Weights of a small GPT-style language model, trained from scratch on English Wikipedia.
Training: a variant of SOAP for these matrices, 4802 steps.
Each number is 128 + 24 x the weight over its row's rms, rounded and kept within 0 to 255. Layers, rows and columns count from 0. Numbers have three digits each. The size before them is the row's rms in percent of the matrix's.

# down: layer 2 MLP down (transposed), 2048x256, rms 0.174, rows 366-418, columns 128-255
# up: layer 2 MLP up, 2048x256, rms 0.187, rows 367-418, columns 128-255
down366 086:118143126103098150135127145170138155133106134138121077110117136094111116146109151135096138170113147102093133146129143108135104109134149154122191112158147131123092131093153129127123122146153116134119110122183115119132140115125136177150142126129129118137154143121085092083196079097077104141118126111100116130142115123169131107115118105123138132115125091144091142114133141102117136124135
up367 100:141113156148160151138109092123132123102124112146130101144185122163183104118119112125089107148098132135104146117106170114086111089095116154142160099110103133125170170159140098130123083174165146126102151126101159126157124121124128193125126129133136137116090138116088103111139145149148183110116113130150141135109103122127097163143141093100128137115102103066115152135147105152126114158160
down367 094:100147110129097086101152148086144118118126106120124099163142114139123138180156143164180163112135098179128119141158112192120108147140119097118132097103156172119111118094154162133119160115095177148122138159139094122127123128132118118155124136158178093094135108093162135125126138107126133120157159114105110138157140124123164102133094100105148125145128147138169123140143116097124134139160
up368 099:137121107118115119143146122144149148139147133129150121111141114166143144172109141127130128182073137155142101074155125157128160139145126108110132157178123107084104089121113163120155123120109149130085154134139126146139130117078124116101125113130111212112127152150119143094137150118130126112171110150126153100129120130135129140141108096142143115146215155058146111116104133100131127124131
down368 099:131116096194133135123147155123135123106128137142124128132132146134157140151139100133157087141117132150127126130113078080111158161153111123139134089087162174179113140105163210120157164094138145152168160140159186140134138124115175132092132131100120153125140118160133143097101148130120148135155135139125102114170183113179160151122145134126123136100138123094135151158146104125121137130136
up369 103:189104095086115110151124136136122126165150108129141152136120119102149142114185143130154105150102135120137168142150147109115138118109106059148133103120126172110121160134125134112125083165122132147096100108142139106131107073094143134140089169132150118095110148133150094153128167145188158067116139126120160107137142091188158140083108102151118107101151093154116108144109163136134105145162
down369 105:138104170085134129129129128085153129122161128115143088100122132090136170165108183076130155108176129123128134131092146131140172087191138186115129134137123134162135136108096141156119158137110160154159145149140136143104126085118161089121169153156119145147130119124122140115159127098144093086161152119111117090118130151105120123128107134165120145096110132127161160104119150111110155065100
up370 102:107115137116076095142113178118105114124126131103107134101128133090152141181129123070156103121144077128106085110101135135094140172155111125105133140130124147115160097130165066107113096110134146181130143144163171152128146101117128113135130133140113107099138126143179143120144133099131106098130117144129131122163139130144132130095153160118120139128148145070156138094130069114111116118107
down370 104:134102128114123097105159145154145162113129089103114130138105129121101152125119130146083140162134122102125148140141173147136082129133176098126163192156148106136111124082123087126123102119151091144132065077106132115091161073104122155146132154142122149139160100155118124142147165136093148132147135140137118112105119134125130103109116108070068140085130109139103147079176127094103162087161
up371 096:164118133146105112108106134149106127092163119124109164170155102108173136099140126148149088163087172156175099110154122072129155158135127119121120126100106133123137153112140149154122133116116180134104131138112133122123155102139108114110136152137169107146110125149131093121091169144121187127146135157162123133138098111157145161111113125084117135115132144102114115088156153163082168148100
down371 097:125150112141138130089099119123171127140142137145112142125136094099151112159108087149126113124115083158151153142104146133143110144119107150140113091144155096121119124154049108117093107115125140117169117154135089147144124194070134124099124112173143115167117150166114177127114169154160132100120111101172109085139170106112150076108140120107129117159115126131102140130112139131118157144096
up372 099:114104100097057130088156154133162110126151116139133130105118151119107156125121128123154137105151094116107107163154089132093155161151095137170147155083132102100116116107087170089109133119098147100147141127121109106112160164144134150141132145145084107128121127105145140140122157114149150178162115123142125152129147109141133088146171120154126109160107118117149156123140120082098123128145
down372 097:105126138108127161111132188135108130140156112133109125115128119165106136143107143102125105130167103103157194132097120110099111136103114140119148129138141125167111178079174121145174138116108131143107154144169122145115159127141119115131117114093146128128173139080074095149123079166126100141098137128133088149117120138133095147073086135096124119117123095157149107090101153122137099130102
up373 102:174130112120098108118176102132128113142090153110123135169126143151094137099099125146126143104134178119112133137124167099133146124132111123123172086094155136106098140118108122105088112117150129124127133109097133149114161150122143104120149106137156144050142154144130182138121116170118155141109112126093128149144149156118173134105136077131144147102143136144088103121133114100122165174159
down373 100:096092086136137140170132086164126113161134114158171165132129141114128095107097119121129155110130133125154124147172111132128116166086170115141116184109132141123117158173132099109167121121114105146120141131143134131087121110163095145101168113142185175101166132145104132144099113121100149140162099135151134140100128118153164155193127143079109081109126129127114112112141128097121118133134
up374 095:150138108144098129133177134142120153157129118129102141098130138107143171100169162100156088129130127088136101156062152098165113108182148166124105121102128141125138134152109152138127141109103121132122112144112143095132128080096153101155122086111170117147112159118137136180129144098117142138111148124136120127136126125139121134135100155123122111103143108083108124177151136123120107102141
down374 101:115095117087157130091112112100138102135125160133111118076109142104156097135158150121176123108151113126123116178091150114133102083130141135165133135139145117170119116067131139173139128136128116141108102099099114142114123129136156110143117145125164143138102157075122092115134098163108141139152140140147120103153092146161154118130112153109132163104147132106160105156178158051097130095135
up375 108:103085115150143136119154121126099106124153147111139128117094129133141133091143069099126101142088121081138133138136073101143123118159133112099132137113085092093113143102123139129120166139095140148086136139101123143080118127113158148102117140146118145134167146154111135158143126162138159137121071100112180137133150136109149118122112143142107132113119118174114104146121143107136138101115
down375 100:104125149125100146103159154043142109135117160132111189111120142102117121116171182131126134178130144089083130152115188105099151150110123157148133122137120121110128145116138107155151119130120100094153159112105118112138081099162132163161138107103097108141161075164101105147125112157110125074162153130098152129139146120120104136124133106168107157156097119108187130119089140130135155117142
up376 097:089121139135101118148153097185118090107125132116122151160132137145107123106136155127134124131120114135149142182087146061108147090170157114168144168104161108086118137099098108169118159125118142169143119123135095134107151141100167144169127113131176156112117084148147134118113155166154106135086119074124096156164096142088151113115124111142096091121111116124108131134113156164157105129106
down376 097:104167161156138136129125102144158135129111124128171131102092136120117141121125148202130105132136162124127148135138139109103145125153135139137141132120097131125122121143151113158120096115082155141154121080164173151127116122108104153151129104144170153098146142147148143131150114127113153129094141099098158126111134100127122148129126114094155159137138097135142054179101164119126128117144
up377 099:119113130129111120078103177081082137140110113133095189148134127111131161138156152123099133082130144132106110146096125140102113139125098119118156140136165110150181146141164127133075137143153095128138151178131147094106122134074095141092132105120154144121128120108153133171143128117154159112146132126145122169083158099105120117153163107135112109110116157124115152119052141141127101130150
down377 101:161080131133090106145112126085061104150118148160172117098134113101087131130157130124107178134157123147132130146132144120124147119131131140160110126192136156157117090157127125136148143120125151087145134107146125112115111130162161130112121164140179136134109130137131128160088132130105141104126140142109109116124090131108133116137091152120104136132095127140144120116139127206121112150096
up378 089:153191098147146128126156150101159163153105132152145174127072141110159138141138097116133109178105104127156137125108107111129166132105098128148116122138134132130129134099125088135109125145156162140132088110129146079146141111083123136126156136120185161163124145125130129106117105138130134160139135103129173122127102114123121121130051127151126087175125139176127090129133139110122121110108
down378 092:145121156176106086132131127126132156130097138173132128089103128144143121117131130145132132118179076113095142120138118103113135153126143145157079140111155118142165134110115137115180151130115140139148065101142132108142164136150118117104171153076084141092150130104119149116135110187103128141106133133118132083162098156117125126094126132147158106171110095155090126133127128136111089087131
up379 100:137157116146148122125131168115161105091151111123131134161121159105115163128123130140121110126187088134116096091111126106198155110065150092146127122094109100121149136092145113108185189124109140104140150160165138156110125181137126111143170086104129128148108097105122137166144124140115123151099123126121110124156135117146142125138108147144120124138149117132130108148113145157155133145158
down379 095:133151150145141144122105136173142113178114114107157122130151109157152134122190138149143162111118134148142154146079099140121112132095131152114125111160161109120094148094194125167142138118092116133122109099107139163151093149149136178127111117131111159122161170130129107116120113067160143123137147123135116145157112130116135086096137092151163139175143123156104115154127146162148153107096
up380 102:130118173122124091140115132156128098128104108171172102133117108166136129145114160141169095122135154187111139058124114160119156124157137158144110135105130129108128149154137138131149123134152128118175159119131146161133130090159152111110125095143148105147108149137122143093144151120130176162082154114135122123128068092140151125151147147079131117083130126077110169113111107097169139146144
down380 104:158137165156139119099130111095125138111124142139135118130161135099134134114122090188140121118151159121144103142117092137073092134150148144103125129116089093140164094129094137111126125111133098129109131104115149129094135196102134094172140106128151127064105121109152103121133174111079161108156136166139113138113105179114115132141104111128085191103141182120195120147129094158112110159103
up381 098:110158119074096131097150109125111114119114166111127161148140087144110105113174141099154132130134095165140155134153172178152164163154090131128088120186143130130123080162124160111118051144118109118129165096128103111115121108167112113144138135147142127198104100103143144146170132150097121172112105126101143159119146148127135096157111131146181150109160156125142148119166097144117113127155
down381 093:137154146132168163168123064146095148113116104137186125112141131095151094103104136116100140115136143201118137111117140074115129162116119168144106123119105098111083145130166091151122167140129149133137165137117087131127130111103130132068174138140158101119097150137093130162162164177099151116117182138134102110136142102092114099125129154124099113162122130135139100130100128116138125125154
up382 100:100098169147134140134085125105144146143156103137118145129190084096126123104098157127150102154097119138159074132116117143172171105139115153071111139154123170162118142124100153114136099153171153148096120128118072119123135134125097123158123152130138141100121092104151131095141154106143142154137136145133118132114094096105142144131164160165091109133113149139120099135117108141114157153093
down382 104:092191116111136108149145114178113103114110161155126126112148160145157149147142145147084146172125194157106161111135118099115150088117141133164134103146116066149175141097140102105103102148097167126127154110094181131146117120135109123098163105124137147146065155108107094167143120119113113126101138136129142119168184157131070139113174139079130152151120117140100082133100125113168106186133
up383 093:158147113145142120124123127120146096162098085171168187106141150138144132138115119117094086182154138112113140147155107109151129150085110132173166124150133112133135095132130091170125119163151087122132097125150119135159158144133161139141111143175111133151108143101149090148126164143154144145149086142117113098164109136165130152133143102100114123157121109160129151126165105145163150115078
down383 092:136074114095159133126116136118195119107149164106079068130121100121090114161119137115119187141122104161100146109106131142140134113075101154115107131181118105133135117119164125114145096110103160091135115118141138093095134149143144125096142108118139121136096101130149138119102131171116101079164144151139120167103135157094082127134108106130100138152121166112132120130163151115138141090121
up384 101:152105137100119156126112120141137158132141119118119088118153118114147135148119122086166108146118117106072102097144137126109163153140094157118092161190159118110145123142096128109133118097163143175141106152124176188107129105149101104162146143158137159106071111118094168108129066131118110158133130106151119130096143081126096097139112160126117114119123149141146119115113146089137132111136
down384 102:106139111069136183155117121132129142088138158125125084152159155134120126128107166128208113101092116103112135158166124157142080113150137133136114110175120161137119141144163130150137134137115144098089152144102125125096111177151132157127170136116140192135140133144114139181127149127159112136144135113118148152160130106149142089134087149134106102146093148121169089069128141150129128110093
up385 113:118125121159174154118118100144123100106126135091132112137144112163116154117108131106110165122159129127129125177127147077166115118146106139179090142135091132095131143133142131087129160127135121111138130138078147132131103127126126131130147126183128179116140169099082153148096121122129175115119108165135157147119119129100117126111109130139170110110151122141171142124110105153167123113096
down385 108:108088169138147122152180128126163126153127131121119141127130091112130133099119141110150135137133151144159054126124095132118096135149130129129108107113158106104121130139159144146128149094126082158116156090134104128133097122098099086111124132119116110116160117142135134140107154090130122112125142132149128143090145174150090097116142127147163125129147157146164150159148110160112128095131
up386 101:108116087140101129125134180150150101126114132151139201142110154102174085131106110134101100149169122105175134156123111061141132097113111123117087096118173131077152140127131141105108149139139146150109102069101115124104141087112127182121090120148149074149112109098143130107108139121140122137133081081169142158102150120112117087130163130132133172131109128117147121133104109126126104105141
down386 101:151120112145129125107149148156130158123104120135150098110145120117160108115099118149195106141152143096096116134124120138111164115115137088076121112110164152151106149143092116090125168117142170180141121148112120130100118138146143119116105108163175131164158107170141125150156099146127146146126157111139123137149181124131106104101048161125112142131129111146146118125108106121105138122115
up387 093:141086087149133166114150088110150136159135150180094089141121142165139124121125131153143130118149100146136131115124154136148128061128136169189104137136112118130100159137136115110144111111108145144073173108063180132126150126092129105137129135138161104131150123121121096131109162166128184120108123151096094125117107116128116140149092125132135116120147148131166122129141112099089154183086
down387 104:114120161120111165166125147089153169097099103120120113158119148174120097126128128172129150134141156132111127124111128088144123173131128124119180151132150149152136129143095116164129107109172132102132093145125140144171100148128125107136113127111161145115125138107115159107129139143146182127103110123081129137125095133105119177139151150109115168133059107149144138110161111080101163121132
up388 094:108161161093072137155105151126103123164145151108111118192138150136155131168119135118120119127131097122135129143115121128139152143142110126119116113100134139158155159134163146111165145112118166159096155122153137131099148108141132129148134108133141117181153127186105141124091140116121135100142152074150147135139089115122106106147164143065136133138168114110115117123157140142121131131147
down388 096:120147131178156172122178148145145090136118100104131114078124105147129119125110175125129153118131144142150125094123089147095153160139142156159108129095137113094117123135095173110088159144094161133134130114123141124126124195089103088116130108132139116120148157131091123143120114123129144079127106145115156108139132187164134094129124149102118141134146049128180099139118138137119105108119
up389 102:141121128147099118109126126152121120154116093132098107142102117091149182138148118118124164105120134125151149144152128100107147116125157088086141092140122137110149134140095086134113135118102153108089124162116101137104179090168190119151100163146177151086117136168145125147112116127131131083157111139087150142100140135100099133116147159172115146159139101128135134130109143149157066150126
down389 096:153116130182130104102104120144112171108124127125130140127093118100102132154119125101133117144109151095102111125116154158143113161119180089135137103105126099127149129156143137118170114147125197082116162090148105145133121148145156153113150112063129168162090121106100137115140149158140154144080138086123143130131122156133132114135125103134090161145131141106161096093135122142119121126161
up390 102:120163166154074095154113103123139108141143172135113101127176166153131150117135144120131136132111104134098109118086134123141146106129127127123086149146143141118119125148123149128141166120072167189091123117118126149162165101087136093120153120131116131140118059101122121149133126127121099192134103116152105120107145093098124100147098183132165136114138161104113149138148137128115136126124
down390 104:145115165134079129176117121103103113150116130105115128133147157101158113138153102151103123116124116076139131114176156166118121098123133110121127144141158108115119119105122131128150126145066096106113153125119121080131132088142117137120125123154156100156109143108123172108138079182173095138141097114144172114123084143145106162150166138165124134102153155112158097104140105133101098144138
up391 090:137170161124085089093140120125159156145150078133108108132118124089150123107087128125131182131077177137141121137151115102106115148089122108119121128102152099121129153139132124121129152130139106160114116119146113145161094101123103093123124127181113145082113133105136156141109105108162157125104129149133119110163092144151120131067174086068110124100138124124123115128168165135117135136146
down391 093:114133116127120137134126141204112083147118125140168119140113137146102171124122176131148111134099111121142142105093145120154139128139149120125107129146134131195116112152098124133149126133076133086166126145117130137129127149116128161095109125120140105089130089139159146168104155153158127150107106094121122126145169127122110099133137139129113112168096123135159110150125119057128104094113
up392 106:096128121136110160128130129146157140134144132134140140148128124141134112099139130115118126137113130116064095167124138157125186091163125114136155151076149177148114115131107138119137122109131129089141122107132120141104137123153112106125144131146123142114143151115131154119109051132135150147139136119111156104138129126109101117125142122146102131152127171095144150184112153125100142139153
down392 108:110122139111124123104173126126086145101143155159142168121133148157131076159143112121136157101149089118122139133134121127149182118133151120141169123118143145151141165117137145146125110142125119127140140152168134122159113129112100121132155135142162115108186128115090135109127101157130127131132133108170116141126138105117125147150134070141127139156100137105145091139105133105185092089143
up393 100:097146080103140119131097150104133124131128102123103147118135068105138120170148161166129131082060123153175097124145088161121086135078127111119136132120118152124166107161071151109127168128126177091138135133099123151107181119110130106143195134122105090126124118092170165114102175158144126152143189116176124126143116111131129123131119085143115083108138134115112110142131127133141167137109
down393 102:110098125131167128134126134115113104135149132124140117157138150164126113093115097153166125121154159140156192123116176103086131159117131176105122125141111155143108119134117129109143129129105125171168088084085075119132106148131148125154094151136116121170126133113117104162159109097134147172124120167177123156127158144096124167143154106149136145128112117153128133122125086142106145088152
up394 109:127135115132134114089113117102136128096162112103136171134113140130119121130122154147125174170106127129108096107178088142110110135125103149137190154111141172102139144125131119136140110140104174126167137128134113146129113093127158081142126108147126119121132129066150174097105117126135100143134123102167070187121095149161120119107134171137145122148104134135135104084147124110146119135110
down394 104:144127131071117138140093129125108058123123139153130068140071122148146144160153086095122113100153114148133125141066098111142111139163135135113112146122106085121097122111140119175090163078101125143104090121138125146133130143160112153107136128107115155141097123164137113120127142140136149126114096126117130156121140137084143155106178164132113169117119103164145181138108148090149142154110
up395 095:134116120097136122140145158101110126173154142188068112135153116126115136129133126151121092147125137107097116104105140136150121083173108130155148100170126114065125097124145140127141139148137140097160136140153107144131162152105134099094127098129163138133113176097192098115132156087126099125106144151120148160099098098089169085157124160149125103133170114060128132156102168097116143134133
down395 096:133149146137118139109090085138115143161136136138120105155087129133148093126105146154125105149137106135151122155114171141104131140138114115090113125110140153090145154125152126182116106105091096129128148137106115087116145134128128119117142150093100151143121110097131135180113140143082107114120096141067102154164107108121132131111163081161133082114070152140139139103131161113115109189096
up396 095:080122152132130135088107091179103147139111130131099109093172112117135110164093150119147131120128135154137136112137135115123114148131139104121089153088108101174127133101132143126124082140138148130112136112112115157158132143195160155146052120115146142133127094145177106117130124146134077152132128116114098152122148124149120130159138101093132164125109091116134123131101155144112165131080
down396 093:145109123148111134123158097168160111161132135135089124134124137126095122078123134113136135134116123103154138117136123136169140167154101094137115094114115158135110162130110151153169138126119144088177076133089130163148099145110131100160163145127146136134128136117152134159158113155109132077105158099136114150120152074134099144118093114118135132094102151138158114113155104120126169177132
up397 096:157106113111099158155127124103157161161114141095158123135075189176150120148109102144103087120130159106111100095151152137102142145163112122110119129129135119159167105178127150075136120107105130115134167131167148123116092078129120106100097084157113145109107113166117140131157090148108141132133172111167161153161117143113151124108134115175108113119118118143129113197140154163123166113163
down397 092:145104116149164153088117104171171130116159121149110102118115120119141097122080134128122110133174131181137193112097136149142150089139148142152137123123128182143141117166169123170090103150142160178131150122139174099177154111148141141125126133090144145150092144111107125125102149150104128175141143125150142114125131094168111106122186086102120145128116134150129141112131136111119096095095
up398 092:114155138153088065105131123104120119114160095115085137145135140100142138140086109098147142125129150144138155121137147126150183112135155156101156102110139166148162125173104157120136174114117103153135169178105138169105127148106148167104122092131103160163135118153136104125108151125086147172151115105133175151137104134135124164083102099104126137135106088099164131118134119173123127133163
down398 094:150115148121114143132160126124093127090092127163112129091132119118096146112114090119068134123165134101146136164146115110103123137140137105170146093132128128125127152142114102158118086129152114128156107089149106123131083144145103138165098131122121137151137069120124139152145124074139089107099150151133136118105127128136146114106137133144130128136181114104118126141118134119134151159147
up399 113:152154142113131099097112141100135109162169146129188122136095167125148156144108102087109115121149095173088143115104116130158168137116114173166129107091138099086125115083120146119163138154147109129119119149099130115160174125115120164091102192076135103124108136140102150114096107079133151108097132114138106113105158149108150152087135163144136103086121104157094151125176131150134134139134
down399 105:141138117107125144089158107151138120083096111158104143119127111147090137162104112188160135122086120103082119132135107086135114140126151103178150093120094131162145117144115153071110127127141136151119161115135131123092118144163136136127095132125146113115162085111123127150145085168126097157161119119097095147180085070143155117086139124095162161114145172102106097123108145079083113136143
up400 089:114128097135090127137197157147168082157118155121130147144098113120159129116146090096117095153111148126138105159152125120142136145185122136115173124143153107133123103115131135116103170115146169128164159139130113092093085119109177116109135144151139121133109073129168117148182147132161135122126173135125143108124100110123124134146116134161138138099110163126094099125098120129171124127097
down400 093:119138128145141159120162072181114141122141142167091115103134136149159101147145100104135104127128143134143138158119134121142124130104106165129126130150131160118151121106141133131130124137101137152128102131130081143132116155138151112130123163157126130068160119106114111136161164148121098139119111104104142096171124115149154131087144090116170107189109114109157144119146159125163136123153
up401 110:119154098098127166136116125128125106115132142115131133129139130145131132161110196151139101123096145087137141166176096171113161100176085148143101100141103132129122139131147143114149099083111135133128134100105123110126145107098185152116102181175095122137078145103159117108137141124111137132123159128131131174135153106162156154143125123128118119130141136132107096108086101124116110146114
down401 105:142131117173110124169130134119138129120134104129138115128105102159139107138132148116143133096158170114127174135129143113154104166132118090086119116097119111095132093134173132123183147129156096125148122132187156155115092136109143127179140087111165146135127116087114132122100142143140140112151118142127139113152121113117146141152162135088141107148122113135129099166115117178125117137153
up402 088:167134108137073121139140145137158118130124119106174123147176097126146157116138120125107128116111140139095173133139102167115128110123154124113136115148157131082125070123167149164115119127145131119143131102096116107149143113131089134144163144111111116115139119109138141072116103101106114165178135142161143131112127117106141132109117120130134133121186174092079137124120114085112124148151
down402 092:140115143104102106121150114111160098119138094095102133115139133125118135156146145130115120126144118116089165127179104134098103140126105104118133131126083128134148156108115168148086159148117145105159128150132092105155114107133088129146127157104140132108160112140121122081115099122155104128140126159144181125089119133081149087110086138117135120121169156127138103144148086130132106144111
up403 090:119101136082134099117111118114124090161095120156138160125142132103104128127154095128149156175117090101169171177118125102127191119143154095118162105151053128151112130131151089134151145147119147079161112160122139114111160125113131129134098101167144127128118137114177141124133135183133105155102178117124133123134100139147131108148082081156142122108117158137134126103158136114161125122132
down403 097:141154097130149084144144098100092088127064142104144104144145127122098140113145132122148127160146108141113156156073130116176131120120165142147112135166098111118152150152131096107110128208100119148135130134135132131146158172161144128090188130110114086131128164165159161082109098148140120116099131155141100119145152115091142133147115138143144164155096116153151149131153173181140145117132
up404 099:133160149104159097121128159151137128145147146100147135115111131129138160157099125120132134140123119162095127145091119102111138097120154138167142144154152125158115067156135140089113150146186104149108146077158133114178156136166130100129110147151136105152125139093127138148159114126097106175102112121150203157090097100150158087151133156127119076118118118122144134133135116118132100127131
down404 105:156100151152123125141107113134121095149152159110147134092106078142112150139110134140046144165141125109111126157081126127130122129109149097156127144162121121131161103123151118117137093126144146154104124106157154105111154139130106098099142164111127129140116120088111106159119156127104098136119128098075196075142135126164142148116102122175146141143094122143153127145166126087145115146161
up405 087:109095171177142103128136141169113128145090143144134112174130127117114140157142140127169099144154086138140114127140117086101100110128129075140123150097135049122112089134101127116090066151116103086119130142107125133114124116162123148159109109143164137127129090131104111154173089122110113147101110122160156129101132096104148113112103133127120122094147116136153142120178123148134094127132
down405 087:157139122129151114139112135092132102158133116117132104097135123120143099131198117127108131124133144075133130132111132126105129090120122141132142125211107121153100129121142150150154110152107093081127129124140124151103168151099106124098113111094146146136134112149147117125103124176104101119132093113124161186087158144111098153125139167105141120112137111142114097109112101119196153093196
up406 108:143128170073088160184086158159135125099118119161090156172106112119126168149147111147104168100156106114128132120128095145096148142157088124137133089128153138133105088117128103150113118108100134131133159138100143134105144122133130144096104104119122131156128113142156124085135084128154110120161148153146121205090130113143138116151132125154150135127146105144138125083109124137119166163121
down406 108:089114134123131122124098140161129167104136158152130071189113142085155126096111126121097142123123154140117125158124122128156116137110124134123127139148128139157152096120180121117126142104136159096154082120097109136125112142150131115118091145111097152087144143159132141121170159157116168154131146130133158145131132104134159129120107169107159133122159108155098102095096134152108116112118
up407 094:128141128134136140129109136080111148140123131114114127125101148108066105136140117121136105124137138111134136109122120170159077142107107143086100084172140140162118153112148118115113157134080107107095146128168158123139160087100152140124140188123184138131084156127114158130142131105141158149089120125121141123120098154130147132139145129139133135113145111129176161115095091096118168129161
down407 093:091122154127119155132187101148187118126140166097133122123157120131156146128119131139137133141109139139113134102092142126092142154139138134109145143109073138126123109085122127145154124143170140157167125146171105094125083157127096126102100151134078140086135117117132103118130081125117140122202154098098118170103105126117135152120161114121113123154132136151148147111153143129118136104182
up408 099:127091143144106130167126113125126094155146086142173148109146114101147139130150141156146147097133160116097141142099121139144090095145140126140137162140124131046125119125097126112088126164123166125138105135134138130131160107097120147161097147144164177151101130139178147140113175156106176180108105080129114150115133122141104112145133151138146134085117159096098138123118122120115175123111
down408 103:155143207138114133172160080139145108149114132157103082132117156112157076104177130099182119135145118137109150171106127128108120144144134112154099124095123123183120118124175124143155139102103113116096152089104103159127114137104117108138126113122150171106155111139091153139121156133078153141137140134099109128111102165093137132110079089056143126105155139160128156114107160111138144090115
up409 097:136138152139096146083158100101095128172138145130101153188099118175129135149162108095180115084167123116137122107097159155177116090136161111110146147149156118108140124088156122122110116099136139138140110159137143096101122135116148080137111126130144088135160114138108131100120119113156121121106189091157102114170136144154151108152116166123113113080153124106115107081169123132108149105133
down409 098:166117122164141096122128114100145147177160101171115115089138118099161105135125144125135158163148120116148176142100129156140119158132137127106153066110125118173116109139172099157168095135078151168124148120120109203123139090111153137180133187141160121101120120112131121186140122085159115112156116124149099114158119112151115106105136109129112138147114115111177145147137109130137113103108
up410 093:117155111144116084146119115136112095141168121151185154157168134136138109138147148111146095161093137119091140098118122164132153107120121127140119111134136092124101096101157100117137148114142172132111136149108088099099134149151107155082137149092163151164128132110122124174161171115118089110100115146138111140113112124093133153107114156131134168157118143144134129133096126143137127123134
down410 098:122137105147162139130088117157151127174100152135182113149133119153131186169124145148125146135093107119119138116105140140128126114127190178108109147169138152124111122116139108162100134101121124099150104167180147074100143141117126154134163105129112115104123169148117074100128145146104144155090142128139089119120106133064090129139166126133113117137087106127118133112135135098129122064120
up411 102:119126124122111133148127103043165110153153130127131148164131095098097110163107092114122122157135166170107114115139139147166118153121114154110102119115136126111142111144145092132138128126139145160140127146132150166193128135083131098133182078154149162131104109103099156116135158134111124142134133145124122138153081163163094093142128137088144104098140167120116168078178119113134092144139
down411 102:122143093149142137118138118141124122135106150139120131152128161102131121154130109113102183123161132107130204142112090160141153097172109111136122154146128135166104139112100140111146152177062174109152134119151112152143146065154145089133108119095116148096084132115111140154123132128105106097158101116141143147146083145104155117140156080123129132102123144111150088099132159123148139104117
up412 107:078116094107139120150120122151129122160113098149144116141090171137144154099167116173100132122159118149146133126080143078148152117141082084133101146143124123099159117108120144116132107134098122158123129128150128149150125112139146100134137130139170119122115168144117090164059131142122129139137187141129138130145160137151122115068092122145138136121135120106117091101160141163140120111173
down412 105:155163097104097133116113108116132047117151131133165147125114134103149125133169165096109172090114086148101092156168156106167103085116155138146113152118109128101085128142105147122134093130123144093182121131156160152108148124166106144095101145125121137094135119108117130075145119112102087116149071101162117141124115131113119096143133090084156152116132151201143128089104128120115153095148
up413 092:115127092134119180150120169145124152122109111119146114153173079124126128127109123159124091125110142143140131131109132094138127081118099119107149120161104148153165062156186146151123107113114139139106168107122136095142138123138113110083130115106131166111157137138136103092122104167197134069146116125138120121136150128135136155118152104087140126160090107141115129167132133101116140143101
down413 081:121146152145139117103130084088133069111125132146138140150151219125140151135138140174154143112150084131097095147110102162121092118143172142163092135139128091147114154107141129133163113127133144152116114151145129166134123105150135158154104159118142162124104164148113169098132151116122148166113120139151127145111133148108123103125123156189140121150127141155148176182124159183112132094150
up414 105:131120141144190144137109130137119125130130124161092153160081086134108114117121103140179084133112084162115152142128081167115134115142132143147117146154083138102120090123129149122106161135131099123136164138128131155116128130140126119108128179093129168131179125100051179164098148125147151106172137158119138108121138183111111119134118106130129128137144095125135165089103154132146107109123
down414 114:150147135134130133137076138141081122113102084147108136102125111151106100149170075131097112155108095140114164101140143102127114138119128118147109128128145164097087163112131106130150160139131115101169124113123153086146146126154140110112142116144171103126089115144148114129143155130100134119111103085100147174146168118130162156126136123066103100102132086114142140138104122091119125127118
up415 088:162161107140122114084144113132123129156104130169102103118091126150118177129072103135126148136151141140110133111142094079088130101120166092130144140124183112100129103160153136112140130109134105120133154120093166164113114139099147088139111130170112168123140125162107131097114167145113140138127095113141148131173135095100124113127127152121120118156163107144140144156135137151099106164140
down415 099:120134084125152133121097162127124107073185114156158119166140174117120152111120138172157103125128131102123105116132093157109123135116103127148139125096156108108144170162120189164145092101120087122113103121170097129116152139126126134123117177125106135112136116119064141095118115104163155109154131091140165140118163131118158127124143145123143114127115079132168166114123098122134080137102
up416 091:158127173137130098114112113142129149128126140133145151190143118112129117134177141111137127123112145091125099126169139131127101104121096152125138119125159129093119106125124105162143164144207189140086152098143119109122121118107151103130129164153191094167080139128082107169143161137139086119118111156152104157103157122078195145113178130132103112135177115123119104153120129094150091110131
down416 096:147090116114146109117114116111141109152177132104112125104128092128133127148111127100093090166125130182110104123076113125147105118107165102083167122134100117152131146168117136188126109136133113113126086182079141129134141080169132151127150158147102133127128125133095101117133104121127095104164151110179146106128113136155101113119114148119172110118136122131136151091155106165104158129119
up417 089:103098104157118111121104110147148149111178101133177142148096141126157191138179130150130132133132136134136098104146168077147125129155109132085134131105154139116161111131133135170095155121110111117165135123109106123125102157144171147125179128150166144122175120145089091128128141108144119116145098177136097130121146109140117141093106095136070125127129135112106112104158146138132156131156
down417 094:124141165127089151092128170117134147110109122100124138129131136156106155137129106160158172119138120126147121143113147128129101099137127095157110115135162109130134132104107135146100146108107115104197154127137115129113116133106121118115156141104142132096154156075130091098111119163117130125122102124103138161137103166100082127109093142130103120091157134102152113179131142101112128154159
up418 098:097106131121130115132100116115119139102088132127133119119116112130144175165118126147106177140087116148154127115163066136131127105141121128161141134150172164132176141139116096099143114136118161114130169122122102171140181123153118143100110131115110096122100120139149108148116121091162137154113135144150168123108111190097151140185149114134133093129162106088138183110114161143110136146149
down418 100:132125128107113164067152137073173115107127115124087110117119103113164147129089144136153127158135089128093121125122149122104128087131133145110150122112120131116162152147094187113108094151120128149132149130146146185088130116152145143139139122112112152124099140118127135153132124118121143118127122136169078135087149144098120117142150155145154159134127118151140131126149108122139102128166